{
  "norm_eps": 1e-06,
  "init": "normal",
  "lr_mult_down": 1.5
}
Each number is 128 + 24 x the weight over its row's rms, rounded and kept within 0 to 255. Layers, rows and columns count from 0. Numbers have three digits each. The size before them is the row's rms in percent of the matrix's.

# layer 3 MLP down, 768x1536, rms 0.0626, rows 733-767, columns 320-383
102:173131148146123124117166105084148146155154132172146134099117097099140160120124137138144158107110092133105153120120127128141129163112147092103134133170139112099111138135151123105148106104168111
095:119158145115082173152106122136100092141144117107100132088145139144133164103145143121150100146187169106109200125119148122094137153147133136081138147135093137126097088144137112135140153140132183
100:126113112149132143177143139103118169133128154122098134114155118141099118131102129134084115153131114083123130148130129116137135136132104158127135115126115144114130130210140118108089148104122143
101:102155125109120118077119153115093095126085142128090079146145130141129152153146108125135176109104150146109138163160185121129088084147132174103184140114129113141101121159093110112124100128103140
098:152099103097115135130096129085127160117152125149127122114102131128119136134128133118085148178118154143116177106124130158096124121141133121139153153128173103104116124121161149115128158108161174
101:157153106080112093138132119164132101110137116136136126104152134134133096111104139160140109169151127130113084124157153148128133090154169101161124127136151133167105103132151153114134171151099127
102:112122136065101076115129114134125100145128117162133096100096105112124109143082192133099118073150166135198138161131145103140139097114141100117100141149151084112153098099131141168099145125140140
102:102126125142100078136165102117109092110135145190145128127113126132146136121107126132104152122132099154117164116108146118120139095063132166151112167143139147140127158119110111122163127094116090
097:140129109111100117141130141162149099147120139129120108126109137146082146134067149114130139152085160092161146172088135134133116134161134170127140101123171100124174108133134113163138112179135128
102:139126117055068139139124144120141113182167148145115145143137079151114103139117145118093115189111125146100156130152085120114181110143145138122130106099102133161171096114157130139156112133136121
103:071136127099105150144147117136136118171144141150145141109132136105123153114109078138103157128131158105139154151108132103133133165146139070177120146144135145099133153143165183136120126110107146
101:116124162095174114114112125165179078097094098142088114159127154126122081119113133143133122104130134139148181178153133136090107121141131146155156155146140107123152136159130129122114121147129114
098:140112142100129136140126132155123120126144103136169112161174128152126130079133120120133152130104107132113107146112115101126134087134129133100072151134139096119128139163164117107104164160150137
100:118127165088083098113133149125094130130082128157135130130148162099151109132162110116129132130114122120127093127131161115142135114089125087139155181141151157145161083140094125139152128074162095
096:145114156170102108097156125119169130136106156111125186136106117130121102107157131120085131130135121079114134108135133106118111108158114165141167085116154141154142109186166113137109163151162190
097:174125130116141115114114141129112147090139085095130167086124157111107145146102121156164141119108123094117144117127164143122138154129127121152119080110105151131117151111106100108136158107155128
097:152130112144115051146158079096083116091130146146116131098163139136126136134167104067126143151137082090121112157158177161090099106147124137120138089153143128131156168149139119125111122095174148
103:123130165147142121151130144085127117155185146144114134166090125115153131077124140119088157143125120150160145159157139170144119135139178160152125153130104108150126159135109165169145137129131124
104:124147131110100134130148152134088114105133096103128163123067145140110129093135139101111144137147118108097129171117155094147138111154157145110108118140075067116114120151115121101113139148130138
103:133120092115132077131132116152137147163092129138134101140147117128144110137145148114173121107075114122132089149157136150095117118114108122144169128179137165126152108134126115109093155156162163
097:154163168132114107122148167137113104148114146142175128092113129158135099110138135104131164130138110118177136096127073124138125160166102071136078078127125201083138153111124116128112139118134112
102:083127128103128177176126105118080122129115125103095166154096152138109130087122110149148136146111074158150096133135148142156158142121108143128085142138159147099126124113168155121115089097120131
093:134106118112120149108138126127114139108136150082153146158144099127118116153094105094126128111143143149160118103112148106131149074108138131106161133099122110128121083100133096171146135083055155
098:127131163113129116082113172098137099121094146141139148108121113124115141158112115111128136117153119125133123111166097139135149179081082144131118102109142090142149129112124145130108126125114145
103:101129175134167115118111135133137118138172125133109131153160155151115136141072145126121162095119098116164097129148130147177097149132108130141090105087130101079099108137135122123117125139112127
104:152092126139128114139130133102184130116151144168146121172134106118137146105138116115113138120125090081150157146107101134078157131096116187104137184133101125122143128123170193150128162138125131
101:079130124107114141118178145126133125181111104120165118136128105109154138104156111118136058135128130181150153118110162129092142153154151133168106155135129067120133148120110149127097147168122088
097:124148146174143205096163146118085112161138148120130099161166117110138123122121084129114188117101129128092136105151159155127149138097105148110132162134105112141146108116154170132140156149121147
103:126183097153110122089128124107173147153140161102113162134151142113097134116132139104181112126116124118137126072114121099146112146112170175128102120148152128103137154143132148138149115136139104
097:109141158164108129152134141124109150180139170159156122164126136080121075154093091113100167085109115136145146139161114152152123118126126157104116094115097137194131073147147137158124112123108153
100:135117107152184113139119135150114135126093172134161147117133157126106130091101105158182145142136120071130138155096096145113137112141147086162124141111140119144107158113161090097152148088142132
098:164131181120159090178128137128137113166113127118117133145140144139189121200145146160114090156132108199126126095161135125112153144098114132139174143137149120147119149148108090156182119179129124
100:103166113147111140076108088097106118144147149098115154150088104124167100074109168113116112147145154141085109134177103176135127137118106130143139137124130144107123159133117077125108139128121094
104:128139102153157118139084118126148136141111124125163145127137148091102107105081134134146132118127136143117145130084108087114148074153138109140124126102158131139094099101087138141115122124159099
096:155103151135111118135096118157130188157155074139121134125159110179143124119136116151113132154137103138120172111133119138098107142087145143126122161134136153131132102126124129164138138128140147